config.toml
num_hidden_layers = 16
hidden_size = 128
num_attention_heads = 4
num_key_value_heads = 1
head_dim = 32
intermediate_size = 512
vocab_size = 8192
hidden_act = "gelu"
norm = "layernorm"
norm_place = "pre"
norm_eps = 1e-05
positions = "learned"
qk_norm = false
attn_scale = 0.177
bias = "none"
tie_word_embeddings = false
parallel_block = false
init = "normal"
init_std_qkv = 0.0442
init_std_o = 0.00781
init_std_up = 0.0442
init_std_down = 0.00781
optimizer = "muon_variant"
learning_rate = 0.00588
beta1 = 0.9
weight_decay = 0.0086
lr_head = 0.00804
warmup_steps = 200
schedule = "cos"
final_lr_fraction = 0.1
batch_tokens = 16384
max_seq_len = 256
doc_mask = false
train_tokens = 147600000
max_steps = 9009
dataset = "wikipedia_en"
Each number is 128 + 32 x the weight over its row's rms, rounded and kept within 0 to 255. Layers, rows and columns count from 0. The size above them is the row's rms in percent of the matrix's.

# layer 11 attention value, 32x128, rms 0.129, rows 14-24, columns 0-127
size [103  99 105 101 102  96 108 102 100 103 100]
[[ 90 115  98 115 103 128 159 120 184  97 191  87  66  84 120 138 147 126 206 112 186 174 118  58 123 130 162 139 121  74 134 135 178 145 115 114 149 101 129  89 112 114 118 146 102 143 198 141 169 167 178 119 130 153 135 183 125 138 115  98 157 126 110 157  95  79 147 122  85  67 145 109 109 164 121 156 155 136  96  65 113 133  85 134 171 147  89 151 192 134  83  99 188 140 100 119  95 142 145 164 143 108 105 117 119  99  85 164  93  57 141 128 111 136 121  97 178 103 164  98 119 140 171 154 109  70 123 120]
 [102 137 181 129  72 211 157 147 170  81 101 112 148 128 121 137 105  43 140  86 140 107 132 104 161 103 131 118 175  85 126 104  97 152 160  85 158 133 142 144 128  86 118 121 205 116 138 105 205 118 135 133 135 123 143  86 145 174 122 167 101 134 163 163 105 131 117 150 124 127 106 111 142  96 111  79 129 109 135 124 132 188 123 169 133 119 146  90 152  56 182 156 171 150  71  82 107 159  75 133 183 147 159 155 123 153 149 104 103 114 106 101 113 136  84 107 173 187  80 161 101 142 139 136 102  61  94 164]
 [157 166  93 125  80 159 188 151 128 156 123  78 193 151 189 147 150 129  88  70 133 136 143 160 168 107 142 127 162  79 195 165 155 140  94  94 140 139 128 111 119 109 133 122 110  95  60 157 103 139  94  65 190  95 110 162 130  64 126 103 104 120 147 139 166  98  80 128 115  76 209 102 108 150 119 103 137  85 139 139 124 117 165  98 148 153 141 154 172 118 105 109 183 122 144 150  98 137  91 220  74  79 118 136 108 127 184 109 100 125 127 128 142 125 152 121 107 116 112 156 164 189  96 134 110 153 111 124]
 [120 118 157 125  82  94 122 123 162 122 126 158 113 180 132 176 139 123  63 147 106 125 138 135 154  98 142  94 147 158  88 172 124 140 135 122 100 142 210  85 115 137 172 125  52  78 113 133 178  87 189  73 148 109 125 125  67  84 109 120 144 167 123 108 135  71 143 159 106 125 133 117 110 134 155 131  83  87 163 112 154 143 183 154 166 174 108 125 134 101  96 164  52 154  99 118 136  98 151 100 106 140 194  84  95  86 122 101  89 144  95 169  82 123 184 102 122 178 137 132  88 145 204 151 150 117 146 129]
 [155 117 122 153  76 142 134 128 142 195 115 108 122 141 124 112 143 109 142 146 122 118  94 168  70 181 123 148 125 123 110 144 146  87 169 164 130 154  96  77 107 138 131 116  94 112 115 139  97 122 101 151 117 144 184 106  97 161 131 161  85 110  68  93 124 163 129  75 154 123 128 136 160 192  77 121  79  70 155 128 145  46 113 137 145 134 118 102  76 118  79 158 156 163 111 117 204 186 165 105 103 121 115 150 138 128  80  62 122 183 195 136 185 145 179 111 122 104 178 110 110 198 105 150 129  92 147 160]
 [136 168 118  97  90 150 103 134  95 113 132 177 208 174 169 109  89 124 131 127 125  95  98 137 101 150 107 108  49 163 132 132 117 120  86 115 190 124 152 131 121 123 128 127 129 207 136 110  92 110 156 124 121 136  68 117 199 148 193 149 105 121 122 131 143  66 141 125  87 110  88 100 119 150 142 135  94 132 100  95 119 174 168 152 187 139 167  82 211 141  79 156 120 133 183  78 178 110 128 117 177 104 142 108 135 129 199 150 165 139 118 162 112 130  88  98  80 106 122 123  62 124 170 121 107 155 109 124]
 [132 154 127  77  98  92 204 149 110 129 139 123 119 117 103 158 139 107 100  69 142 176 170 150 145 141 116 135 159 114  82 133 159 172 110 108 149  97 141 130 102 146 132  84  82 115 159  73  87 119 114 171 138 141 129 161 177 111 141  70  77 141 139 107 107 224 160 124 124 120  95 196 111 131 172 109 114 126 124  86  96 199  92 149  99 125 131 105  54 126  83 104 127 111 183 110 110 107 143 140  62 123 127 124 159 175 148 141 110 159 123 105 140  85 124 154 122 206 164 124 137  86 123 179 147 143 196 167]
 [151 149 129 119 103 109 127 127 118 118  95 120 144 119 100 117  71 151 148 136 154 114 136 118 127 125 166  82 127 126 178 148 195 151  97  89  96 133 173 109 149 166 107 171 111 161 123 111  82  92  67 108 152 160 127 152 165  86 132 142  98 115 177 112 106 192  74 132 143 134 127  98 139 162 135 144 180 129 101 150  94 136 121 160 179 112 135 161 122 137 174  97  87 145  69 104  85 151 141  42 171  94 137  69  90 133 140 135  40  87 145 187 200 163 134 102  54 101 165 170 128 130  97 122 155 162 129 151]
 [169 158 135 154 123  96 137 140 137 104 197 105 137  90 135 117  89 114  78  91 119 197 122 102 142 146 109 199 140 199 100 147 134  82 214 108 123 149 121 106 190 132 124 122 174 101 159 171 101 139  94 174 148  79 138  86 149 109  67 138 164 108 127 124 132  80 171 139 157 108 151  88  40  69 106 109 117 151  67 108 127 113 107 131 116 136 127 132 140 122 139 159  89 127 121 145 144 136 102  88 167 136 137 111 156 218  83 124 129 127  85 181 185 117 167 128 143 118 120 105 171 144 153 101 131 121  88 118]
 [151 205 111 128 160  97 139 129 120 161 162 133 104 154 106  98 142 137 112 133 159 132 132 123 102 129 109 115 188 115 116 101  73 187  90  60  75 115 136 126 120 217 145 166 158 103 131 137 151 150 138 154 142  96 134 149 180  82 146 118 162 106 125 142  57 121  79 155  81  90 119  74 168 128 136  84  57  61 110 133 130 110 134 101 161 122 140 107 133  81 143 147 169 135 164 103 112  96 143 123 129  88  62 163 131 103 139 160 135 131 140 168 176  86 127 167 138 112  92 174 150  94 139  71 182  93  91 180]
 [199 104 186 187 178 165 137 137 127 164 113  60 147 129 126 101 110  75  96 154 168 128 166 127 139 129 100 141 146 169 105 147 189 133 155 184 161 116 112 136 127 110 119 150 122 108  82 106  96  66 108 133 156 130 138 119  70 118 122  97 142  90 138 116 160 108 144 143  99  81 159 108 146 129 166 199  72 150 119  94 159 145 136 131  99 154 220 100 172 143 127 168 138  80 164 119 114  82 113  57 134 166 128  93 156 110 101  84 128 101 117  94  61 153 156 130 181 175 160 124 143  97 118 157  89 128 106 115]]
# layer 11 attention output (transposed), 128x128, rms 0.104, rows 14-24,46-56,78-88,110-119, columns 0-127
size [ 82 102 111 100 106 105  95 108 125 118 112  99  97  92 111 107  93 116  90  88  94 102 112 111  98 103  92  97  98 102  96  88  98 105  88 103  87 101 107  92 103  93  89]
[[149 156 137 140 113 107 147 112  75 109  69 107 130 196 155 110  90 135 170 146 137 132 119 103 167 140 126 201 142  82  88 138 121 177 197 108 120  63 200 137 175 138  86 108 112 158 123 122 133 141  94 179 129 118 137 108  87 131 108  80 204  54 157 174 140 146 103  63 105  89  63 171 129 146  57  54  85 128 134 115 160 118 113 140  95 156 143 125 162 130 111 152 102 122 125 132 103 136 168 129 140 103 139 114 106 165 132 131 131 159 146 160 156 140 140  94  78 159 128 151 149 102 142 104 126 173  83 165]
 [ 72 132  98  81 159 109 108 154 150 118  94 103 130 137 110 102 134 216 103 104 129  92 151 129 132  98 154 137  88 155 156  93  69  97  69 119 139 133 112 119 145 149 161 136 154 136 146 176 142 114 106 174  99 136 169 215  65 128 108 152  74 100 125 150 162 130  80 107 186 112 118 137 171 142 128 132 121 154  81 169 104  96 157 161 137 124 134 116 127 132  96  88 166  64 104 100  99 143 142 133 159 168 127 178  85 100 128 159 131 140 128 220 121 141 147 150 146 133  71 179 174 156  85 118  51 156 114 105]
 [138 114 127 172 159 105 152 154 117 141 119 103 140 137 159  86 140 146 127 115 122 112 150 132 107  73 125 151 129 192  78  81 159 153 155 131  75 122 169 103 183 158  83 131 137 114 116 116 104 110 121 114  92 129 108 103 170 161 128  99 146 144 106 138 168 164 122 178 134 177 111 136  63 162 184 128 136 185 104 126  41  98  75 117 136 121 170 118 201 101 167 134 106 109 117 135 147 179  83  44  81 119 107 122 102 129  77 161 124  86 138  87 147  97 106 208 172 162 138  97  89 121 155 100 177 141 109 175]
 [126 102 135 112 167 118 129 213 117 110 100 137 120 142 118 182 102 182 178  95 139  92 168 177 151 145 162 110 132 140 157 104 152 136 100 119 100 129 134 145 123 122 189 136 167 203 137 111 128 155  91  97  89 138 102 119 124 162 132 134 156 160 133  88 136  62 169 111 149  92 159 124 106  45 116 113 184  93  84  84  75  81 183 138 154 133 123 122  78 152 132 111 161 201 124  93  88 129 148 122 137 153 145 134  82  75 151 124 131 109 109 167 121 145 102  38 149 129 125 143 142 142 139  38 128 148  92 124]
 [ 83  78 151  91 125  83 109 119 133  84 132 193 173  83 187 106 117  90 199 135 127 181 141 115 146 112 115  84 149 180 132 152 135 148 229 135 169 142 109 120 137 133 114 101 114 144 117 144 188 152 122 116 143 104 127 153 122  90 112 109 166 119 165 139  79 106 147 110 164 174 110  95 100  87 120 122  97 126  89 138  77 130 132 162 160 152 144 108 162 169 124 133  58  89 155 124  84 125 141 147 166 113 102 155 132 181 132 114  79 155 121 118 169  49 111  80  95 108 168 101 138  91 178 163 153 174 102  91]
 [147  95 117 117 189 154 139 153 108 117 114 201 154 151  99 126 161  47 111 131 136 182 132 132 142  63 131 144 137  93 148  71 134  85 119  99 130 117 111 115 111 105  88  86 138 137 128 107 197  87 156  58 141 177 171 148 127 107 124 124 102 205 129 159 181 124 118 139  86 118 165 123 101 149 188 151 101 125 101 114 200 117 144 143 108  64 162  72 106 162 171 169  93 152 126  79 132 134 108 150  94 104 174 144 147 110 171 168 115 118 109 123 156  82  81  96 176 145 144 113  77 127 138  91 156 115 160 114]
 [143 212 111 128 169 121 131 111 152  86 126 140  84 102 107 146 136 156 130  86 106 191 128 204 126 145 104 167 182 114 161 156 175 123 131 129 139 152 155  97  94 138 132 101 110 150 103 140 138  85 156 187 138 148 119 131 159 108 100 146  92 164 170 105 140 138 158 105 177 130 122  97 114 128 187 127 126 108  89  96 137  72 103 186 115 156 130 108 153 199 129 197 148  78 153 136 109 152  59 117 133  92 138 160 103 128  66  56  83  96  83  76 128 120  73 174  96 123  97 144  97 141 171 123 137 119 120  79]
 [151 178 146 140 118 117 105 192 111 167 130 164 109 154 117 103 213 109 146 167 109 163 195  86 138 160 117 132 181 105 114 147 146 135 101 106  85  97  86 134  60 105 156 145 104 107 105  94 144  61 129 170  79 131 140  51  78 125  44 108 155 136  87 155 151 123 141 132 125 126 185 107 146 151 132 140 162 125 175 152 114 128 117 148 173 105 111 203 161 138 128 117  94 141 162 112 165  98  66  81 109 106 114 109 117  88 130 141 147 131  86 147 173 135 155 152 118 147  86 161  82 138 168  98  79 145  91 124]
 [ 78  97 105 204 117 149 164 174 126 145 161  93  65 140 173 155 102 201 162  87 148 103 106 180 109 134 145 151 141 148 174 100  79 154 139 128 100  71 118 110 158 115 174 140  85 132 142 135 146 182 109 127 113 149 187  92 150 126 179 144 133 189 107  85  63 100 122 170 101 116 126 141 111 133 107 126 130 136 152 177 172 143 160  98 187 114  97 113 104  92 132  72 132 160  88 101 128  97 164 126 123 109 161 124 107 118 141 151 109  93 103  87  76 126 157 112 128 102 164 102 129 145  38 110 154 119  80 182]
 [137 139  88 178 119  85 144 140 135  83 119 149 174 163 116 142 108 133 142 109  64 117 158  83  89  62 140  94 178 109 102  78 110 122  95 130  70 152 110 155 108 111 149 146 126 139 125 133  96  72  80 143 142 185 204  58  85 150 112 145 138 128 136 134 123 136 140 159  95 163 105 133 111 150 107 205 182 124  85 131 127 189  84 148 124  86 128 162  79 120 156 168 186 138 106 191 116 123  99  83 143 160 155 148 140  99 113 121 134 131 105 128 196 135 124 177 179 130 103 123  74 119 131 183 131 117 181 104]
 [140 154 125  99 165 155 184 112  99 166  83 142 168 136 185 147 147  80 118 176  90 139  98  91 178 110 117 157 137 104 159 134 114 106 116 133 113  85 135 179 128 146 169 107 113 164 158 153 116  86 156  78 167  85 172 133 143 127 167 162 119  60 106 130 134 106 120 183 137  94 124 147 135 101 129 119  81  97 159 184 161  88 184 127 106  55 141  58 191  96  94 128 155  81 140  93 109 175 151 121 100  94 103  84 122 141 118 160 131  73 161 116 171 114 152  84 110 110 105 114 217 108 120 136 135 156  96 131]
 [169 122 114 107 125 112 138 107 108  82 142  90 122 168 134 163 104  84 141 136 110 165  79 147  93  77  77  86 131  84 160 102  84 124 149 148 213 106 101  79  93 126 115 104 120 120 158  95 107 171 110 139 183 166 130 126  99 148  75 134 113 110 131 110 148 178 115  94 134 116 108  99 143 119 106 163 163 150 118  99 188  90 161 124  72 184 108 201  91 164 162 110 177 172 177 140 120 139 154 152 131 125  76 111 129  94 169  68 134 152 144 140 140  78 171 153 145  88 159 120 197 188 142  74 139 139 147 108]
 [ 85 118  93 167 148 185 152 168  89 127 130 113  86 122 121 126 175  85 148 176 110 112 109 163 151 145  75 146 146 146 131  98 163  89 105 150  71  71 150 150  95 187  92 153 116 134 127  79 133 196 139 139 145 113 183 107 114 149 137 149 108 114 116  93  98 165 116 118  93 156 129 115 160 179 101 139 133 121 145 120 186 158 120  87 108 144  99 166 151 110 132  82 139 123 137 124 199 143  97 166 119  94 173 160 158 175  87 198  78 150 126 142 106  98 159 107 133 122  39 112 112 157  92  59 145 121 120  55]
 [121 155  99  75 160 140  88 117 106 165 119 154 118 174 129  59 132  94  90 116 133 126 189 145 171 124 138 153 155 150 125 143 119 114 149 113 133 191 174  79  92 157 150  94 187  90  84  92 109 118  63 123 103 103 122 169 115 136 130 162 160 142  98 136  86 159 153 118 151  96 141 151 118 121 151 137 124 158 147 130 139 130  95 152 179  71 161 160 154 138 186 102  65  87 132  90 179 138 110  96 166  92 109 131 164  74 140 153 129 101 151  87 130  80 156 172 120 129  99 128 125 177 179 116  47  78 187  76]
 [173 106 137 115 152 138  99 116  79 166 173 121  73 133 171 113 163 120 172 129 168  85 108 169 154 164 147 134  83 103  77 138 137 136 103 105 173 126 123 137 126 185  92 133 161 131 124  97 141 137 150 125  73  68 152 142 125 150 176 112 166 104 173 187 140 104  92 155 149 118 122 157 112 103 122 124 135 128 151 117 226 137 123  68 169  82 112 115  73  68 171  65 168 156 152 152  73 164 150  82 134 147  96 101  66 153 148  83 119 104  92  81 108 107 139 149 149 122 143 146 168 119 133  98 127 135  56 148]
 [164 160 152  99 175  76 114 159 181 152 127 108 169  87 142 113 116 181  87 138 126 119 103 135 145 154 184 106 120  94 103 141 162 103 100  81 174 171 134 165 123 100 182 124 149 148 115 117 116 155 102 146 130 132 105 140 148 138 148 115 106 181 133 140 147  19  78 158 105  97 112 121 135  88  84 122  85 175  88 135 112 107 203 151 147  76 129 132  75 109 118 143  77 154 112 131 185 113 136  78  91 132 149 152 137 102 115 145 136 135  78 142 126 196  86 147 107 127 128 109 104 204  90 180  88 126 189 132]
 [128 112 153  72  49 175 179 178 177  96 114 111 134  70  66 158 100 155 157 177 136 149 110 139 104  93 113  97 130 140 102 106 143 128  64 144 141 176 138  80 137 116 126 215 186 147  92 161  51 158 139 126 115  82 107 115 180  87 102 145 170 131 104  99 141 153 101 144 189 110 126 121 144 129 113 165 131 147 125  82 107 153 161 121 116 191 141 162 169 155  89 170 142 197 101 160 142 148 132 148  85 128 121 150 121 121 132 103 121 113 118  86 111  92 122  95  80 131 133  56 136 105 102 160 110 149 121 133]
 [106  87  62 137 166 125 154 113  95 129 138 214 143 129 186 110  82 120 127 141 100 183 133 112 143 128  88 110 136 117 194  95 123 185 132 146 135 123  84 113 142 120 113  49 103 140 169 153 160 131 141 136 186 186 104 124 135 141 146 136  86 158  96  74 107 160 141 100 140 158 139  92 116 165 142 131 141  83 145 139  62  84  57 133 117 162  72 153 117  96 147 178  98  86 116 127 153 127 160 116 180  99 177 127  99 114  53 158 173  83 130  96 139 105 135 123 153 105  74 151 153 165 167 142 152 100 111 149]
 [ 91 140 190 107 127  87 116 181 125 119 105 160 110 125 105 131 139  94 177 162 127  81 192 113 117  81 170 114 109 145 162 108 121 154 143 148 179 179 105 129 141 101 102 134 123  80 102 140 157  74 203 134 153 142 173  87 144  95 132 103 129 116 117 126 176  62  99 179 100 149 149 134 117 161 191 131 120 138 188 150  83 137 116 106  99 137 147 114 145 127  95 163 146 126 166 141  89 135  91 131 113  76  98 163 118 142  89  90  90 145 162  55 123  87  47 148 133 111 126 197 169 117 180 171 114 102 142  88]
 [105 190 149 116 115 133 103 132 131  76  83  53 146 121 107 147 148 132  76 116  91 112 152 110 109 114 119 106 138 157 232  92 206 144  88 136 128 188  59 147 120 111 201 126 124  89 137 146 107 114 154 144 125 127 115  61 140 168 106 138 113 159 144  69 161 128 142 152 146 154 133 122 137 139 145 105 107  69 105  92 130 187 124  63 131 103 132 183 136 144  87 150 162 139 173 120 148 148  82 123 183 156 132 129 149  89 120 114 122 134 116 140  81 159  97 116  87 119 138 137 135 224 158 163 101 143 128  97]
 [149  98  96 135 140 145 167 115 120 121 134 103 174 137 146 106 108 170 143 105 131  81 145  95 173  97 170 111 129 118 118 114 107 115 136 129  87 145 148 148 104 131  57 137  74 188 134 109 182  90 127 150 142 125  98 136 113 151 117 132 180 165 151 154 140 128 134  93 157 158 106 163 111 110 117 118 131 154 141 178 144  90  66  87 140 182 157 195 113 138  98  75 103 108 129 204 157  93 152 142 126 174 112 149  99  62 163 123 141  86 135  92  45 176 154 159 141  82  88 198 183 119 107  73  91  85 169 108]
 [137 147 143 163 126  85 137 157  94 200  95  74 102 173 162  88 183 137 102 135 119  71 115 143 127 166 165 142 107 131 106 171  84  77  96 116 136 102 140  83  93 107 130 161 162 149  94 146 158 127  83  69 120 115 114 142 128 189 101 133 158 166 141  97 115 159 160 155 141  96  92 116 116 128 159  97 108 148 135 160 126 123 129 123 162 101 101 120 166 144 101  84 138 164  70 152 136 108  81 122 120  89 118 132 113  95 178 111 165  82 172 111 170 191 202 141 113 110 146 149  89  77  93 113  90 157 128 234]
 [138 174 122 136 169 143  91 121  72 152 107 139 132 151 142 196 148 116 126  96 139 110 129 164 156 127 106 139 120 128  85 117 134 113 113 107 113 129 174 132 156 112  88 181 115  66  79 162 138 129 172 118 158 100 134 112 160 153 177 189  85 219 134 167 165 130 158 131 171 156  99 119 131 106 130 110  99 122 127 200 141  92 133 105 122 118 174 144  78 108 185 100 118 103 109  67 153 178  91  72 100 148 132  40 138  97 148 152 158 131  89 135 123 139 107 144  69 197 128 114  71 120  99  57 137 143 108 139]
 [176 153 131 148 164 127 152  43 151 157 141 151 112 132 101 144 148 112 130 143 128 134 157 153  65 102 165 144 106 128 108 155 161 124 121 134 158 102 168  97 140 138 156 124 157 146  47  82  76 138 100 150 121 132  61 134 118  69  97 154 183 113 136 143 137 119 115 107 158 107 119 133 118 114 179  98 134 145  67 142 105 115 161 159 104 116 121 170  92 111  47 143  96  90 144  71 119 100 199 143 183 137  79 108  99  82 139 148 188 170 162 126 154  91 111 113  83 154 150  80 209  86 155 137 158 120 153 157]
 [121 102 140  88 129 112  80  98 106 171 140 131 148 122  96 167 117 145 129 182 150 155 153 141  90 102 100 182 109 144  83 123 152 124 170 142 125 145 106 175 106 171  95 123 110 108 154  79 133 107 192 159 137 158 210 187  99 147 105  82 153 109 107 134 159 165  97  98  99 154 159 128 106  74  89 175 104 108  60 133 177 166 122  81 143  74  68 145 129 160  71 160 178 197 144  88 159  99 189 117 155 145  84 160 110 110 144 109 102 162 103 111 131  69 113 141 126 167 140 103 135  82 128 121 106 154 102 120]
 [126 118  88 113 116 143 126 131  92 117  85  82 146 135 202  88  52 114 194 129 113 194 128 108 110 126 160 170 122 112 151  81 118 116 183 120 136 159 144  91 131  96 158 127 133 127 140 139 115  88 155 174  64 135 164 121 160 138 142 132 119  87 142 150 140 178  84 119 134  94  67 142 115 205 165 126 114 103 133 158 121 119  61  67  95 119 125 110  88 193 124  89 148 124 153 153 182 154 123 132 186 168 128 163 142  95 107 101 139 100 122 118 139 139 143 146 116  64 215 131 152 155  73  70 111 127 148 143]
 [177 120 130 187 161 156 107 116 147 140 124 194  93 133 155 117 146 133 109 114 172  60 167 109 181  86 118 128 107  84  85 112 169 179 104 141 100 100 115 190 153 123  62 133 133 151 132  78  97 111 150  97 141 168 145 166 155  92 156  82 169 162 122 159 172 166 145 114 136  68  80 175 169 127 153 171 197  94 137 115  85 162 124 103  97 149 138 119 136 168 125 108 113 128 108 115 175  88  93 117 176 106 149  95 154  89 117 136 115 102  79 115 108 158 119  84 141 148 122 171 106 121 104 100  98 113  44 171]
 [149 136 110 155 167 103 126 102  82 164 135  84  98  89 101 129 126 139 171 158 132 137 148 110 138 150  69 173 127 142  80 120 163 103 144 132  82  74 143 166 100 194 110 144 144 118 166 168 121 174 159  97  95  57 105 168 104 124 110 103 159 125  79 170  86 171 112 161  55 146 161  82 170  90 125  90 151 123 201 113 101 127  98 123 137 174  90 161 107 162 159 107 140 180 115 144 116 155 143 153 105 128  93 121 156 165  75 128  82 151 142 127 145 169 142 175 112  91  69 155 184 154 105 129 104  64 162 132]
 [122 161 115 247 167 101 115 137 177 101 128  84 122  86  54 118 122 154 153 117 107 105 157  79  93 160 127  72 107 117 129 117 178 118 140  79 128 134 177 181 136 117 216 118 169 154 158 190 130 115 106 128  84 109 123 142 150 142 159 127 159 133 166  98 121 113 148 130 107 104 188 103 161 131  99  90 150 141 138 191 153  96 149  88  91 137  93  57 148 119 146 130 155 173  70 142 146 133 125 100 149 134 136 102 147  96 139  91  91 176  56 109 124 154 141 110 129 108 179 114 137 122 124 103 100 117 137  80]
 [ 97 132  89 157 112 127 138 102 117 158 120 148 150  98  92 137 172 163  95 131 162 165 119 131 123 130  99 153 133 146 162 110 118 144 121  63 159  65 146 169 146 161  59  63 198 126 139 193 128 148 142 134 148 125 106 152  45 200 148 167 131 142 150 103  93 160 119  80 187  65 173 129 153  94 115 105 128 121 121 167 178 110 103 149 105  93 112 117 139  75 164 122 155 117 122  70 179 156 109 163  71 139 124 166 130  95 152 103 182 103 176 124  66 130 107 142  97 147 113  97 113 107 134 177 152 106 133  82]
 [ 64 105 105 137 114 128 105 147 122 137 176 173 126 108 107  99 127 132 107 137 134  90 137 105 180 138  98  80 121 100  87 106 145 118 151 227 141 116 189 214 113 143 119 122 130 160 124 128 150 123 154  68 133 169 144 118 132 112 131 121 127  84 164 121 110 164 102 183  75 139 153 135 119 138  77 151 132 135 106 170 143  57 126 171 116 161 131 106 165 159 167 119 126 174  81  99 142  73 127 170 164  85  88 116 154  83 180 137  97 145 198 105 157  82  86  94 138 163 163 108 152  81 167  70 130  98 101 135]
 [142 100 169  85 127 127 141 118  94  98  90  78 115  72 144 168  87 163 184 132 127 109 103 126 200 126 120 139 120 146 169 100 181 102 122 110 150 132 119 124 106 116 140 145  97 108 112 138 189 137 148  46 153 127 125 119 126 173 107  93  92  66 118 102 156 116 178 151 169 116 132 156  82 115 114 148 131  97 104 124 114 138 188 126 108 103  80  83 169 172 164 139 112 137 126 112 155 156 203 105 148 120 138 116 132 179 115 121 129 143 137 103  72  69 143  94  93 176 206  75 136 179 129 124 132 226 100 128]
 [113 127  93 122 122  98 138 108 104  75  90 180  77 125  86 109 117 219 117 143  99 173 120 135 152 123 137  43 119 121 156 171 121 151 123 101 136 129 108 103 137  86 154 151 194 139 160  98 183 131 123 125 104 106 122  76 161 147 153 142  62 137 127 142 125 141 155 111 109 155  80 129 114 109  93 162 159 173  71 101 148 159  80 108  96 152 100 173  79 133 132 101 109 187  78 123 110 136 141 197 181 161 159 168 114 110 104 124 127 166 134 104 143 152 137 133 135 158 115 136 152 163 182  93 208  74 126  72]
 [143  65 106 123 169 115 139 148 146 119 177 179  95 162 138  54 112 169  63 145  68 160 159  98 126 166 136 132 156 199 153 135 126 117 114 112 105 121 156 151 162 198 109 121 227 104 120 113 116 157 115 130  81  89 137 191 126 152 110 167 130 127 174 137  84 157  96  87 183 144 103  93 122 140  79 145 157 127 144 140  86 130 194 135 125 141 107 116 152  90 158 119  71 125 137  88 160  93 115 105 118 160 189 158  88 138 120  82 135 155 113 161 157 141 117 123 122  96  75  85  76 146 121 115 118  98 103 103]
 [146  84 141 108 188  83 119 163 127 111 169 136 128 159 117  91  77 113 130 188  73 196 125  85 143 113 197 109 155 110 141 122 146 157 114 108 115 143 104 130 132 117  88 196 106 173  88 159 169 155 135 168 167 104 170 139 177 123 144  62 146 124 146 114 182  95 165  43 125 109 115 168 115 132 142 150 122  98 181  97 101 112 155  76 168  92  76  88 125 168 151 113 112 153 103 140 133 133 102 108 102 178 134  79 167  90 111 174 112 110  66  81 122 113 140 109 137 122 181 109 149  92 130 165 127 170 112 117]
 [134 107 164 151 119 108 134 123  79 133 104 114 115 112 121  96 127 100 115 114 131 143  62 132 114 132 171 155 109  92  98 138  99 106 111 121 141  30 111 125 130 110 143 121 168  83 176 152 138 156 153 167  94  54  54 170 107 114 145 139 147 140 139 148 108 217 116  71 185 106  99 155 133 135 213  94 117 157 156 176 182 108 132 122 110 138 122 157 122 128 115 125 137 153 125 182 101 117 104 142 144 124 169 128 124 192 138  88 140 115 169 133 184  82 101 117  72 107 133 155 217 157  77 105 167 123 159 138]
 [111 142 138 122 128 135 109 145 122 122  90 121 155 130  69 125 143 124 122 113 123  80 121 100 127 144 115  95 166 168 112 135  99 132 126 130 104 132 147 118 140 109 209 165 151 102 124 129 160 168  41 152 173  78 113  99 103 195 126 212  71  70 113 141 117 180 112 162  86 133 116 213 124 121 102 147  78 100 117 118 148 177  83 139 121 168 126  93 221  96  87 138 130 125 149  92 108 116 177  97 166 137 154 119 168 150 146 136 122 143 183 196 157  77  79  89 124 142  90 123 151 102 123 136  88 104 131 128]
 [168 103 149 217 112 106 106 135 140 156 160 131 112 138 129 153 143  79 125  73  89 114 180 130 143 138 173 147 130 103 164 145 113 170 103 104  92 133  92 196 134 164 100 154  69  99 111 202 157  77  96 161 168 107  92  44 159 107 141  99 149 134 109 154  95 161 123  58 157 145 143 145 101 195 168 131 110 118 150 151 173 145  64  73 141  85 129 187 152 133 156  88 101 150 123 114 103  95 132 114  98 124 113 134 178 161 103  83  93 116 166  68  92 123 106 133 156 133 152 114 155 104 134 131 129 160 136 113]
 [119 120 134 118 134 120 152  96 138 116 123 147 130 166 133 151  68 142 114 212 202 148 146 102 112 116 165  76 160 143 141 184  79 154 138 153 148 143 163  84 203  89 152  90 165 124 104  85 116 108 108 186 178 157 169  68 112 164  69  97 135 138 165 106 122 120 117  36 132 159 112 114 151 138 107 113 143 146  45 174 143 161 147 135 128 108  97  99 128  90 129 143  93  67  76 132  65 135 148 102 125 170 155 130 166  93  89 142 143  99 120 123 121 100 165  99 104 128 157 143 189 133 158 121 149 119 120 106]
 [104 118  86 133  71 168 160 106  79 131  91 123  44 143 111 103 128 170 103 119 165  80  74  90 158 113 126 133 109 110 143 128  88 134 127 104  73  65 115 102 131 131 123 136 166  98 122  99 165 151 108  86 121 170 151 107  95 135 111 119 122 112 156  93 127  65 158 132 136  95 143 175 177 160 165 163 150 167  97 125 166 126 190 141 113 166 107 170 161 131 106  61 194 165  82 142 107 131 146 199 176 143 125 157 123 113 163 139 126  96 120 198 116 170 171 134 162 108 157  67 116  85 130 132 183 154 115 149]
 [131 136 135 172 168  94 130 142 172 109  73 105 147 144 110 117 105 166 134  79 122 105 153 164  98 125 133 138 123 115 149  80 104 165 160 167  95 167 146  92 172 160 112 122  54 139 131 137  97 136 138  67 103 111 173 127 193 157  95 137 180 119  97 180 169 101 190 109 173 142 117 147 141  81 162 151 120 117 121 113 113 178 101  69 132  83 177  88 130 139  75 118  90 133  64 142 141 153 179 131 102 118 142 170 201 161  83 113 145 125 107  89  76 171 128  72 133 154 127  76 113 117 144 101 176 131 138  78]
 [141 137 134 100 169 105 145 113 168 115 108 169 132 141 181 125 153 133  97 116 144 184 136 105 182 130 135 113 123  57 142 125 138 156 115  70 156 148  31 124 112 100 164 129 182 104  80 149 137 129 183 132 155 130  60 145  74  98 146  97  96 155 117 133 114 117 165 108  97  97 122 148 162 164 181 145 114  90 107 128  86 183  91 166 121 177 110  74 182  82 101 202 109  77 135 152 135 110  68  92 169 113 102 143 118 112 115  98 110 139 121 116 136 125 112 102 108 124 156 158  98 165 201 170  84 149 160 154]
 [106 101  98 102 144  65 124 168 126  63 131  97 157 142  88 196 123 148 114  86 117  80 131 113 181 125 140 159 102 108  92 154 116 194 140 162 185 111 139 106 196 122  38  85 137 121 128 104 116 139 130 157 141 171 145 145 135 131 155 160 130 128 185 113 148 140 179 112  64 104 171  95 115  92 162 105 108  93 133 136 187 167 139  81  97 139 111  98 148 144 135 112 148 107 155 134  82 140  62 155 202 138  77 147  97 112 154 109 142 183  79  99 117 146 121 160  90 122 187 104 124 126 172 103 136 149 103 113]]